config.yaml
n_layer: 9
d_model: 128
n_head: 4
n_kv_head: 1
head_dim: 32
d_mlp: 512
vocab_size: 3479
activation: "gelu"
norm: "layernorm"
norm_place: "pre"
norm_eps: 1e-05
positions: "rope"
rope_base: 1000000.0
rope_fraction: 1.0
qk_norm: false
attn_scale: 0.177
bias: "none"
tie_embeddings: true
parallel_block: false
extras: ["capped logits"]
init: "uniform"
init_std_qkv: 0.0466
init_std_o: 0.0
init_std_up: 0.0466
init_std_down: 0.0
optimizer: "soap_variant"
lr: 0.00483
beta1: 0.95
beta2: 0.98
weight_decay: 0.049
lr_head: 0.0134
warmup_steps: 200
schedule: "wsd"
decay_fraction: 0.738
decay_shape: "linear"
final_lr_fraction: 0.0
batch_tokens: 32768
seq_len: 256
doc_mask: false
train_tokens: 101100000
steps: 3086
dataset: "wikipedia_en"
Each number is 500 + 25 x the weight over the matrix's rms, rounded and kept within 0 to 999. Layers, rows and columns count from 0. Numbers have three digits each.

# up: layer 4 MLP up, 512x128, rms 0.135, rows 307-353, columns 0-63
# down: layer 4 MLP down (transposed), 512x128, rms 0.123, rows 307-352, columns 0-63
up307:499494463482473478523547502462461501536471525526472500519492464478523530517494534506506500521482470526485557484466515507500444530481489502478502505516516513475524542513475496498488512495477526
down307:488503507466523526493482510518527523493545493490493507486500512520496493488525484495472470471532504474494495502479451498517508487509504506516465548512501466515462472488512495483479476510471482
up308:512520495491469517484533543506482478510465516514481484503479514504495467463500478527498510482537495496523555508514479479479494464534492567519513477514503503469500526486529526503487473488509475
down308:549511533506505540527480463515502503489505508492508493542475545496516442463485521499503485499481503484478466523548483517463487556474519535513550520492505543502519501486473510496540516463511506
up309:527513526529507472531503528482513474466503475493478518508493502542501490539529494462463514502511544489494505451484527492479497509529542468524514512531442527530488482470484477494483488457488488
down309:489478491473498519459483491540518498510547452541521493469522479502473507500505527530491515473518427518486474532499496442494528487525469511452508501517492481511520505538511554512512574524519524
up310:472509480487463484546528517516482516518542550492516492493514500508524455496498478511487534516510511511505518455508526508529545505458474528501497501463521504489502510470530475495474513470498489
down310:505507523488446497514473510494512507515530488464526480500537538522497532465533526487495517463497525506500504465509520506546502490484527463479472506487517509480467513497484531494489476494529480
up311:495529488487515432478456517497532463548501489519536475463516532513513476486505490471499533477495477458496473489522463547488498460473508514475489541476491479522472496466490537514509504484470494
down311:488484497512489510468496525503466503514540502458486517458500505466468515487494467518487472501514485501497488540477512475479506469487509468499506453463472512461497476553488505502553494505524500
up312:474508547516523479464500519502493487498477501479460506502498504487535492466504490521479495514507537476514511468483504492490491524505489483443489490536479501512477510475517568487503516507535491
down312:491474449511510539530478508507496523510510525516515481505471498535480474521494500508484494454478495509499489537514520520488505469478493488519517492477531497507512485474465454502492487440468492
up313:502483442498515513455496471525502514452527482470473478479514516462518480509486458512490510508539474498521502486519561491460520496522538528505541495475519507484477474512505499505494502502531525
down313:528525481504521514544525483490469486489482498542505510497488487472501532457533521469482532518472520497478540512480514487505509514451469481527484457502482534486525496521474469513514519522450482
up314:512524465506511508485467536471498451544508509472516516514539498493499432467533503525506469516498583526468513506482466523529537523480515482498465493491500504499487492481474501519528513500561463
down314:494462518506525518489544542510500468495460470511495505517493545479480508516476508501504495496452508512477475521487487499494533488480507492521501511488496567524500470485472456481497497521531519
up315:478485468553546530481545476517523534456443481506478480503528446489504507507501485506516489535469478479510475469479516526517501521475524531469525456536500534504510526473511506516458480489518511
down315:533542531490453509504448501496501500505479521499504514496507500455533470536505492494522504499508508485493520501535497489502490486516481476523485490503506489527500477533470502473523520517523486
up316:505478487503520503505495511500487510478535493529503493513515470527504479502451476475487510503510516415509484461543530520473472476467455498519511555525505508509503518468507539478550501505511501
down316:468500495532504491522517470516484523546437448486516513527497485516535516522492505491486460537469532527473488502496533519523494522555502495529472517471479476506498510476482526524470487495502502
up317:546505472514452503485504541468507507498536488501518501531505534530545460475496489510531494495501524465503468469516559494525498450520505516524527521441501496499494481477512434498523518510528501
down317:493466507489518543539502562507505481485483488487529506543529533471494569506513485524466475539475475424538507501512523523488523497522474525509475474479536574479482481499522504519472506524485487
up318:507468514507469512507554523492480474513519509465540466458494452506510469508473503516524498517467495509497489499499511506508501491506477474474486514467500498469504496508543530536530564526493553
down318:494456509493503490501479497489491538505480515530505489469498504517451509497456477500541527515488474530507506509529489509499519528531510516515533508529518498515489513542519463507497480501506484
up319:476521507549464485501511495487494491504533475462517491510490485498486542509511497530484502445446520516508510519500529504509524481500506542511506456527530509459533518489520483520539489509484496
down319:467506467520485478459481536538455501575502439546498512467446479463507530504468515508553504541460492514477463512484506473542547479515505479496482521480486454452511488495477467505455493500500531
up320:483535498504560476508484495485492487518508490518484521533570499491488463495463531527521538507487515516495509517463485502468518463532484489518477522487567484462526521498507495504488514481536477
down320:520496486506515539485460489490480527507550533542463514459504483490518476521517488507509539488459501453477486472538502452482486497476521470479509496516473472478508484509535512472498490501516495
up321:550522499458523486497496482515516497467445483456497513516510527518533523552502512534487499487541469523536497530489496470506477472459495461488515520507475495453530488524554481521496516511503465
down321:498480531508507504464497523498496456545474479454469476482454505507457497518510470521468517527474510524503492478490506509523494476448513529476503482551497492518488477529489475484527446479502444
up322:479503457476527480497497494544476499479512495501492495484541532492517516506513503466472493518532519494522480501526526476474500494466499568504525527515478520467540495529491485502487491532508522
down322:503467548486465487480481502479510478532500494548528485495441522543478526502467506523512503511460507528479507491490473484503473496491512503514468515521527494504531484508483516476504486461482454
up323:491475481502470529503458526514528516482485493509455490438504486485528503475464498505465530483509492490554517537501504507491505472484494554490551497486469517480532485545466491511522491489477512
down323:510486477510515511508505492531530479498501498495545516524508515537488499519531542502452462471525505509475527476483519518496470494528509483513495479522534496500506500477523491512497507531491479
up324:490499520518475488529506494484481485483474490509501533530493542499461496494496448493451539498523490483522499497507504542484482525485510512526482499532509524524528506487466501527519488470500513
down324:514501468487479488466512479538450499503515481515542504485478533520459493549514510479485498561523479503451534461492502519446514518535493484479511460527475484494524529528547501491489496503471505
up325:522467477490518468479545496523514508508540504513498467487479528525521462455452490532501546500525477466505472473526484510518514570488462490471479504503515485534518544538468572490514484528483466
down325:483530509482507511536442503482504517476468475517481457506516486508484510523498503460521493488482500502499496500522491493525467475487500483520497541508486486498499475484498451497508501500530472
up326:514455510497524509490476497491473514482495547486504477476477520485474503454496485489527483487485524536512524503492495465479502497487536459483465519540518510499522521491507462548468501516471498
down326:479536466511502538483503495492492508477502554531518501489512540509512534494488523509510485509514489468497459504507477490501518504475506493507465493458505477476415472490474489420521479496503481
up327:469512466505501504496504515507465528557530496466468514507521484489514511514470509510514474538493512495503449474509510487465491485530532512465481481460503502484485443509496501496465537478514519
down327:521483492475512499496518513535487504432522508532503474512504484485476511470483513467483489503464488513466507470501521483485500498500494460501482537495467453500506523527507497514562489499517509
up328:506497502543544501504524541498512486470512481522499533504517473490488479490511496518498523478514481472517517510506467502547494526561516472462487462490531464533462469543464510487505464509495515
down328:536485521475450495450519518504461515458504492462461451486531482545510507507525526491491458517520494479487479515494474531508496503439500478514493478439535454498518487504449505514483468479502496
up329:505526515514495511495455479484538502524505499527516473513481505469500501501503503472532509522504496545539466505474481493471476532510491492488520497492468507485537470478538483460493488491536504
down329:515466508497515474523530470523455515482488525504505508506514493507501507483498500483502505483494507474455509503518512514525562473543506462537477466507508527518455480540470533499501488498479519
up330:489487489493520516494495487494499510472518549501499437508559489509471439524477527546500534482455562496531441504528515460552513490526536514483537508516504486539489501475506529508484505476497487
down330:508467462483455520495483425468544524493489510491493528501516489477494498501513478488479493456471511473553479502510476517515466533511528485508525462521486515526524539500500525499516539548507493
up331:517501479501481531475522512512512528437509512482494503536513488479486512501562489500525455481524460476527495472472502525508490509511508498469508496504474490508470532503542495504513498456547488
down331:521486501542492526497469523493502529494531451496508514524511523489516429497485480504449553521513507498465482484441509508537485530567460528463501501487447539483495514475497475503502522524499473
up332:511530491466516517511488537497506465499521504464515520502520483492503450512498477483479514520498514521539482472487498507488454462512505490503505489489438505487479507523434549455484485494494519
down332:464529494475502476535468497492498486545445487465513516482497523490524464539509476483505528477442489560474469491498511463485472532498508507499518504455515533544459498525480522471516486476487513
up333:483501464509516478490469502482475522479492507501480544546530474495502543495513478501492478506483478500457475485465495529496496495533499509463503515515483507497545480519512489490521523485491533
down333:482515490483502494495482491527494486481505485508536459468488536531488463482479519457519545481526476500489508514531510496506484517477507468516539520559451497514476501518526488488516502482472512
up334:485469472516494491521517526504473506519477530498474475464514505552467508490526484528505503531511501487506518447461547558534549507523517523516481507489476501495507521455452451519488474449503543
down334:519480540520500476517503525483494467507561458489508507543493490498478490495525535499504448475503491526467475532500474441502490505508469489517492522511507528500501478521499501487492531539454441
up335:521465479551456483499525500479531505512516470537520514514452482506535500507500465464516463499527496503512499506466521494447475530494533495509476489485480544498510515536500518478496538494484465
down335:494550503490535495526492505504491517532499508500483493497539526460499492443509520462504481482465505520495507458488500488497479475529526558475510473510494453554523468492507507531504533497467467
up336:500472500479491562494544482488494502485490521519556480528521542486498491495487441501500508489537503472543501477491517533520475477513504485496476488518482497503504475494487465505510521475513578
down336:509512490506541499491537537467470554498510468433538491540510482448513498520496496550469479461487510505486516460480477464515486471469425478513464518509478529527476455516514486507513513467542449
up337:493528510493504493477495472510539512505461515502531528465515516492542449513481518464546510515487521482571486498465500484444484523507514485516495502476497492457509511543484499510495503505563507
down337:570496508492495545490480532487551491472495472496472498526434507494442487498527502502529463516496486486542510494547499447518513528482501495536529526483477477456554460498461479555479468515478521
up338:488494481465524484463473509522461494456489483496502521488504491471563459479508494534499485486553506488534473507453484503518502486491497492492495484524518484500486461528506515470588509512476539
down338:518532490526474519491493502503476481497519459497494558476481442549495496465525473488459468486484450526469560481497484543509501482492541488515466449514515473473549476504481521536491491543503460
up339:523512482521489516519443467475493514531495494491493479494491500505467513514471467510495506543521536504526484488514462503504488485552478521484489527491506523491454521505432514464470501446497464
down339:491479456545481484536483506512523511490469458494466505509511505513464491511462479511497423545540504506542486512498463488515563460526481487495460476530463496439516491474481489497538536496479488
up340:467529526501475500519458513505502528474490478449485527535513498490464513488477500541458503488553485475487542543518500518468524481522491489494477527479525490500511498526486492505532500518511485
down340:516459481515488462462506496494514521490515496489544478474476535535518516534499522503524496505531533514491492519486519486514493509518511509532509507503498518437509506497520502448535497521469505
up341:522478485487508496512480496500490491437514472453474444465476517482537528507487524538512501510476528470520474518490507475457520512505551537535505523541498519500495482557448502507506494526475495
down341:490512508489481457487500472538490535496511469475518516498524530488512494478524507466467455502531527484468532510520471516513520493492491487548486514489542493497455498482484498491492527502469478
up342:453436510522511493484486498497527474480461494492486482527488507486554498493512462501534495486544469511477534549477507476467510537487469502492504526494499517477541522497487476509495495499463475
down342:566498492494528499533497525514510558475504489514515498502507515479533470465530482508488507484491532481474472486558510519509505514477489495490514468535531536459508521482474496540549506475515467
up343:535528511476476531519450509479513526488515522479507512445515500493546536526510482509495487509509516510489486493473496523457535513497524509496481484504530495530518502507475496485443513488502536
down343:495439504499487524510524495495504480486516524513466491504518420511480538502466525519546496498504490483568477524490505487510496519470513481489516535491524511480443508471487523523515493503479476
up344:487480533516533524520501470479480483533478509502489491510483493525476493467520482525453523517457510470483493517474430535512466517530507497492509547483472515516536515495465480488456464537516500
down344:483466539508484471474509514514523460488455495473502540493483493498470510502462516504511443501505498521477505499557532483525557472488486442510548503503518493489483569500471477500527544503451514
up345:492488476493463560505532498486479460484482449517516559487479482519491513484506471462463477525491480466520502526494471540469506471492484507494508516500496508535485501547535506505525478501537547
down345:518519462472526487530459511502539511515506473489521519490506528481463509538523469490520502492489502525490516468511498495542458496466524496507439505513544514493492519475453497509477507527502468
up346:507480485575543475486485507503532532496538482522491516521482489484506525489497504517532491496488432500527497531511461538490482484516471524534509524489526506520518489494513506462492511501480481
down346:521430491467483518520514495531506481494485513484519494469522525518475472507495494528529531525552467514483501510500473480523483514513474489497487449482540515505524496500495502493477534544481552
up347:485486478482494500469493548508452462513522518501530516498488489531469498546525494490489505518515530501551467483495501490480478500523513488513498531509501476499503503499487499458492481491512527
down347:516512484521509542514541465543531547502521465528508509488434496494512470545478484527477485513551489471470469539488483496498516515485509516494528517526473523525515456540512504502554516514491535
up348:473496448507505532514492520495484448493503439514471482508501510520500543510469487494484503501507453493480496499548484535529506543499499514476486501506509510495489520452508495506458498533485473
down348:516518509483555519504476539453539540499518508492462511503450475517495483514517475464456502547497530494459508514482482494479469510514479469528537468501502474497524490543500484489526477529503497
up349:438493532493546523511501472496496542446516480522485460434508499543466475465485502447500523528503507476495469515545511471521498470481525473497479527465480478474545516511527499522472504504504533
down349:534491537464494508526489557459523499483520467551532500484543467492490448519508535471521472520535543487469504494508533537513499530486479475488500536507534474490516451498454532469467499533474480
up350:516558499471485519530498488464537510485480536520465499494451473521503509445467533490518536507492476539540515514497502490493511538556479526511499477481468505498479557478515487491491482477492495
down350:496429559529534504449514507519474471504482480469468499516502506536473501536511478575492467460507532498473498482502503484500528472506510480536473490521524503506477451522495514473529497489510526
up351:515467555464487467491488481494510473494498499456505527525508477533455504453501491518506519462512502537467468537511554513524480465473528495535512543501506534539500467525535459507472465505517473
down351:494497470521508496442509454458494495451493501504522502477503513463531493514522493498490482501541516443517501483519449499482494511555508534526484493520495519496482527511501552478521458480511488
up352:488504500505498488525511509507476452493486484518535499499558486504488515495472500528484549502538482508480500453501478501487490478529520483511495510538491501477510517503502486545523472514492510
down352:459472484544518511467498485505490510506520521546515483497476481514524504486527500487486509508485538472494510520536506517540552520494467505523510500486512517465460498510501535516515542548536478
up353:552508531521509474508527491487498518520505470472465510460467467534451451456492560511469514515511480512556475494466510514526483484503503486508498500523513505543505489520483517496489471552504433